{
  "n_layer": 9,
  "activation": "swiglu",
  "norm": "rmsnorm",
  "norm_place": "post",
  "positions": "rope",
  "extras": ["capped logits"],
  "init": "uniform",
  "lr": 0.00299,
  "lr_mult_down": 1.5,
  "decay_fraction": 0.687,
  "steps": 4180
}
Each number is 50 + 15 x the weight over the matrix's rms, rounded and kept within 0 to 99. Layers, rows and columns count from 0.

# q: layer 2 attention query, 448x448, rms 0.0166, rows 16-19,80-83,144-146,208-210,272-274,335-338,399-402, columns 224-335
# k: layer 2 attention key, 64x448, rms 0.0158, rows 15-18, columns 224-335
q335:38 54 54 68 54 58 45 60 59 47 55 66 30 58 49 60 41 49 34 44 50 67 29 57 55 35 56 59 68 51 39 43 57 52 60 61 62 56 83 55 32 59 69 44 68 46 59 39 63 78 60 54 37 61 58 65 51 61 58 72 55 53 27 54 32 72 63 72 38 40 25 38 41 42 54 37 46 53 46 77 54 63 66 39 48 40 34 32 57 30 78 52 57 84 60 63 86 44 38 31 46 38 53 45 54 52 49 37 63 57 48 35
q399:66 39 54 67 47 61 30 55 34 66 71 43 37 45 49 43 42 47 66 17 78 62 40 52 40 46 64 37 45 46 65 66 55 55 48 49 52 56 49 57 41 46 37 28 68 54 40 44 37 68 59 65 49 53 36 52 42 29 44 41 46 56 46 30 48 49 79 46 60 55 59 76 66 54 71 67 47 44 49 76 48 50 57 40 63 05 56 39 66 44 49 36 67 38 27 30 47 33 49 50 45 51 39 11 47 52 48 23 54 55 39 37
k15:40 48 55 48 74 52 40 32 03 57 56 78 48 56 40 61 63 69 69 69 46 52 43 74 49 31 49 58 51 56 50 33 63 68 59 43 57 48 35 42 47 35 58 34 58 65 34 31 43 54 36 24 57 67 52 50 52 68 72 25 49 38 44 42 19 27 54 41 49 51 66 50 47 51 58 43 43 58 73 70 33 62 69 39 69 30 74 31 44 52 64 46 62 31 63 46 61 53 76 88 62 44 54 53 52 46 41 36 33 60 62 51
q16:42 45 34 60 69 46 54 41 53 55 29 30 58 41 57 20 45 51 38 32 14 36 54 41 56 60 26 31 54 59 49 59 71 34 40 65 34 75 61 47 62 56 40 58 40 63 62 63 69 52 60 41 36 38 60 43 53 41 58 62 53 46 48 52 41 63 61 50 67 34 60 46 53 59 62 49 91 73 68 36 55 49 38 44 41 52 57 50 83 22 33 45 49 62 37 36 12 39 65 32 58 35 54 28 37 37 62 60 81 49 66 25
q80:36 43 68 56 42 48 06 63 34 29 47 46 61 35 48 44 72 54 57 51 78 74 65 36 64 52 63 47 37 45 41 68 52 53 40 46 45 62 41 50 35 68 51 47 77 65 52 52 46 11 37 50 44 42 66 62 58 60 55 30 15 40 57 41 55 38 45 72 67 49 45 53 37 72 59 64 51 41 75 50 54 43 44 36 31 34 40 33 51 69 58 53 50 42 52 74 29 70 55 43 40 11 57 33 61 48 54 47 63 58 45 43
q144:15 51 70 61 56 45 55 53 41 24 47 54 31 48 76 64 49 44 49 26 63 37 23 42 71 53 44 60 25 28 45 54 89 53 39 15 46 49 38 41 54 71 60 48 57 80 27 74 27 47 70 56 31 44 33 57 50 55 57 52 47 46 69 33 66 38 70 31 24 41 38 55 53 48 39 33 53 64 50 57 43 48 62 64 50 44 60 68 53 43 46 21 47 33 25 55 23 23 63 61 54 28 71 73 44 68 54 46 61 57 41 33
q208:43 41 51 42 61 43 59 25 47 45 35 82 31 56 53 33 43 37 69 55 21 48 52 56 60 23 65 39 50 46 54 74 51 90 69 65 75 79 54 46 43 65 56 42 47 34 58 58 52 25 32 33 53 20 58 54 64 76 71 55 63 64 51 33 26 60 30 58 04 61 42 53 67 61 50 56 68 67 68 78 49 65 46 63 39 38 46 63 59 30 52 35 32 25 64 66 78 72 46 92 72 35 51 37 23 51 51 34 65 67 45 43
q272:39 58 58 70 66 41 79 52 24 54 68 48 51 69 64 32 48 72 48 54 39 67 72 42 70 60 35 48 52 30 89 54 51 49 60 63 54 74 48 37 63 52 40 65 46 72 38 52 65 38 76 49 49 19 70 44 43 43 52 32 52 21 51 48 44 33 60 16 42 41 22 50 53 39 52 49 51 56 26 63 36 75 51 56 80 42 71 47 55 47 57 45 39 26 39 35 29 50 46 38 38 59 67 27 62 58 52 76 63 33 50 51
q336:56 51 54 40 43 22 76 37 48 54 44 41 64 45 56 50 57 56 29 32 46 56 44 55 45 77 22 81 59 44 51 52 52 50 47 45 52 43 36 39 55 31 51 36 54 58 51 57 60 46 42 70 48 21 57 54 40 56 57 44 79 62 35 36 70 68 56 28 36 50 52 51 53 47 40 67 32 45 25 56 54 51 52 31 66 38 55 74 49 61 45 49 31 38 40 56 34 55 68 61 41 69 21 64 37 64 25 52 61 53 48 67
q400:54 60 52 47 45 52 35 28 50 33 52 65 70 04 15 69 63 67 56 51 12 37 69 50 52 30 48 44 62 68 63 66 35 66 48 60 45 70 68 44 47 58 17 61 48 21 62 33 50 43 79 21 34 50 53 18 47 69 51 44 72 51 54 64 50 26 29 71 28 55 49 31 47 66 48 56 64 48 55 81 43 37 26 52 54 32 53 31 33 61 68 48 37 49 49 58 50 61 21 50 61 43 51 59 45 56 30 56 51 76 38 57
k16:61 83 33 61 29 56 42 75 34 59 61 27 60 38 35 29 82 52 57 34 51 38 33 61 31 45 58 52 64 49 46 63 47 58 39 46 45 34 50 73 65 53 80 25 40 72 69 37 30 39 32 52 56 86 68 54 45 50 84 49 54 21 69 56 61 40 55 41 71 55 51 55 44 36 55 28 41 41 80 55 55 64 73 11 73 49 71 28 25 43 59 50 63 59 56 42 59 39 62 48 52 52 33 71 67 41 55 47 40 61 23 44
q17:72 73 47 65 58 59 61 47 86 54 66 62 58 50 13 55 57 82 68 49 68 57 65 42 62 59 69 80 64 53 58 38 47 32 56 60 52 69 60 55 79 56 46 74 42 47 34 58 70 33 49 59 44 42 53 60 53 49 81 51 34 34 46 22 69 36 52 41 59 67 50 72 60 38 42 28 33 64 76 67 36 50 67 61 64 62 15 32 58 42 58 54 77 54 54 34 62 30 16 25 57 74 55 57 59 27 34 51 16 69 54 61
q81:44 54 56 49 65 56 31 39 71 48 42 91 40 41 51 61 48 74 52 51 32 34 86 45 73 33 44 54 47 73 47 25 59 46 40 19 55 76 45 38 35 61 48 61 51 50 49 47 42 20 24 75 36 52 52 53 49 30 51 62 60 75 39 24 68 38 71 32 30 94 51 51 37 34 41 83 53 62 35 28 49 50 49 32 50 30 49 66 43 54 97 36 51 58 41 46 69 35 50 45 24 56 51 66 53 49 41 55 08 45 36 63
q145:67 34 33 40 59 46 45 77 26 37 68 69 29 34 57 56 43 71 66 41 40 29 42 49 53 59 35 64 53 45 44 43 68 41 61 51 33 57 22 37 39 63 55 50 60 55 64 40 33 48 59 56 34 53 47 33 25 22 47 43 33 43 81 27 44 53 67 23 27 39 44 45 57 57 53 62 51 41 31 54 45 56 70 21 30 49 47 43 51 72 44 33 83 60 53 55 30 47 60 74 18 37 57 38 60 30 59 32 51 37 67 55
q209:55 38 52 66 44 70 58 45 33 23 62 75 30 54 58 55 63 71 80 49 22 47 52 55 51 23 50 42 59 31 31 16 39 58 53 50 26 53 45 55 54 53 41 61 70 60 46 32 55 68 65 53 63 62 50 47 71 22 40 58 49 26 51 46 35 42 51 53 45 52 65 61 44 41 53 47 41 44 31 54 53 43 62 54 53 55 22 29 46 60 33 50 27 50 46 38 48 51 37 83 70 75 72 57 28 12 44 65 54 30 47 51
q273:60 46 51 48 35 45 49 50 47 56 56 36 46 76 56 20 42 61 54 61 54 59 57 47 54 50 51 47 39 43 42 33 76 40 50 59 34 37 51 72 48 43 46 54 43 43 62 37 50 50 62 59 55 31 47 47 45 61 48 43 66 30 44 25 31 45 50 54 43 68 64 54 57 71 60 41 42 47 38 37 32 40 37 50 36 59 61 48 39 41 55 53 45 38 54 63 70 46 20 48 38 70 28 49 59 49 42 40 46 32 26 38
q337:51 70 48 32 70 56 40 49 57 71 43 43 46 45 80 62 70 48 67 60 34 60 42 49 58 42 46 48 40 51 29 43 57 45 53 77 46 69 58 64 63 32 25 50 61 46 30 49 50 42 28 49 70 36 49 57 52 39 50 43 47 57 33 43 44 60 38 58 56 58 60 59 55 56 35 61 20 30 54 17 39 39 56 48 58 55 25 34 55 41 30 54 61 65 61 57 54 22 63 59 26 81 71 85 44 70 42 39 69 26 48 51
q401:67 44 56 42 48 41 55 56 59 44 33 49 70 53 55 36 12 38 59 46 80 30 63 62 45 28 45 59 30 54 50 28 48 57 68 57 78 42 42 59 59 49 24 41 47 70 41 51 45 48 77 44 56 67 43 39 77 74 60 43 46 45 61 63 60 58 04 41 29 66 90 24 54 53 71 32 48 48 29 46 49 48 69 32 51 53 36 55 34 36 51 42 68 53 58 48 58 48 36 78 45 57 69 53 53 41 75 32 44 43 11 73
k17:60 74 39 46 56 40 38 51 40 60 56 48 71 52 30 30 45 24 34 56 56 86 42 55 54 48 66 21 45 52 38 71 43 39 48 55 59 44 43 63 50 44 57 55 47 55 77 59 68 52 67 29 39 33 74 49 65 61 45 45 44 22 62 44 50 26 71 45 59 32 33 41 49 61 51 66 54 60 99 45 65 42 45 53 61 64 68 47 62 55 37 47 53 62 38 49 51 48 48 47 59 52 39 52 53 58 40 40 51 69 73 47
q18:52 59 38 38 50 37 62 27 44 49 66 61 36 43 42 56 67 53 44 44 57 57 56 30 32 59 46 27 57 69 57 58 54 52 59 59 60 43 30 35 47 69 49 49 61 58 67 53 42 31 63 51 45 43 65 29 41 61 45 34 62 59 76 48 68 32 42 43 34 48 50 57 68 74 72 43 50 63 77 62 64 41 34 55 56 44 54 44 73 60 32 54 58 67 37 68 52 50 77 63 44 39 55 60 37 78 53 67 33 68 52 50
q82:62 48 38 45 61 62 18 36 38 37 46 71 47 70 36 49 50 47 26 50 67 48 76 35 46 77 31 46 45 68 53 65 36 47 62 54 44 52 56 48 30 54 45 61 68 12 58 46 62 18 42 68 51 57 53 32 66 46 43 52 32 43 63 87 55 36 40 41 37 50 62 51 45 32 42 56 57 43 59 47 41 37 37 54 57 21 57 65 65 38 61 42 42 48 25 49 44 50 45 45 32 30 63 33 22 45 33 55 58 74 27 47
q146:38 59 47 51 56 26 29 41 69 10 60 57 61 59 40 43 25 34 56 41 54 62 41 52 83 34 21 54 42 37 30 64 80 69 59 37 19 49 58 19 36 39 53 48 41 61 40 62 59 34 72 25 56 73 43 53 57 56 56 58 29 20 54 65 62 35 63 38 40 42 25 41 73 39 25 50 70 53 53 61 55 84 36 68 53 37 62 64 48 50 20 69 48 56 43 41 42 43 63 31 53 41 23 52 62 57 65 27 20 78 40 56
q210:27 49 55 63 42 67 44 47 30 40 52 60 64 35 51 37 28 31 45 52 40 46 48 72 55 54 64 63 36 34 58 74 71 58 58 39 34 62 37 55 36 62 55 18 60 46 54 40 49 35 49 26 42 33 54 74 70 66 55 48 62 43 63 82 49 68 55 31 43 50 29 38 60 30 41 69 82 59 50 47 55 37 42 41 62 50 46 57 43 45 57 65 36 42 36 41 49 67 59 57 45 22 39 52 52 41 52 53 56 76 65 37
q274:35 31 36 30 60 51 41 51 42 24 67 39 77 70 57 57 41 58 40 47 59 49 42 53 58 47 65 34 59 67 67 68 50 33 65 47 45 61 59 56 47 37 52 70 48 31 45 47 32 44 73 50 40 32 57 47 69 51 49 42 51 76 40 47 60 51 53 46 57 64 32 50 64 43 57 35 58 49 49 50 32 54 31 61 25 41 42 39 48 46 57 36 47 34 53 70 51 55 44 48 38 52 37 70 55 58 70 68 49 60 65 61
q338:38 51 43 40 51 56 62 14 51 42 54 58 73 29 59 61 44 40 63 56 53 42 42 43 50 65 41 38 49 80 41 26 44 68 46 37 49 72 48 59 43 57 38 31 48 54 50 43 52 75 54 56 58 44 49 36 20 14 32 44 52 52 41 34 45 56 52 55 47 39 48 55 63 73 79 76 71 20 63 57 66 36 47 64 53 28 23 71 75 49 62 54 38 45 43 76 62 46 56 40 55 55 68 75 40 60 77 55 23 56 73 39
q402:32 51 38 64 50 42 34 37 30 26 58 35 62 40 27 32 51 55 45 17 38 47 41 47 40 54 63 80 44 49 51 25 46 56 50 40 80 54 65 82 64 56 65 32 29 40 49 39 64 46 85 33 60 24 55 38 35 68 40 22 52 40 59 75 42 63 55 62 43 59 52 43 41 56 40 68 34 37 52 70 10 45 25 55 48 34 46 50 64 29 58 59 39 50 40 61 48 49 66 70 54 26 59 41 31 65 28 52 65 54 42 43
k18:56 39 72 73 62 49 38 48 50 58 64 60 38 50 32 18 51 62 71 36 56 45 70 77 56 54 66 63 49 52 46 38 45 71 30 74 51 40 62 89 55 52 89 27 21 42 56 54 43 28 40 42 57 06 52 53 22 45 71 61 63 41 46 04 65 57 30 83 58 53 94 41 58 67 58 70 31 66 68 71 27 60 63 37 66 53 52 41 50 34 73 35 68 32 20 65 67 50 44 53 56 35 55 57 44 32 21 37 59 60 23 31
q19:36 54 62 56 82 75 33 28 35 30 54 59 59 59 44 82 63 44 45 26 76 56 44 51 57 46 43 40 47 69 61 70 49 54 57 44 49 75 47 35 68 46 65 51 45 51 36 35 40 58 44 43 49 59 38 41 46 43 70 60 41 64 59 38 55 26 40 49 57 51 64 50 46 50 67 42 45 70 57 47 41 45 66 33 67 29 53 73 62 38 57 40 49 26 33 56 68 55 35 44 39 81 53 30 26 51 21 34 45 72 52 55
q83:30 64 69 17 68 33 52 38 34 52 49 47 59 41 74 64 39 63 14 24 50 33 72 51 87 47 54 46 34 19 38 66 59 60 43 42 65 50 61 59 25 35 39 37 57 48 33 35 35 51 34 72 68 31 38 70 52 36 45 53 47 47 74 66 51 45 37 58 57 54 69 43 64 49 31 70 47 65 63 52 68 49 66 48 37 42 80 40 71 37 52 63 52 16 49 50 83 37 38 38 47 30 59 21 41 42 37 48 41 80 33 30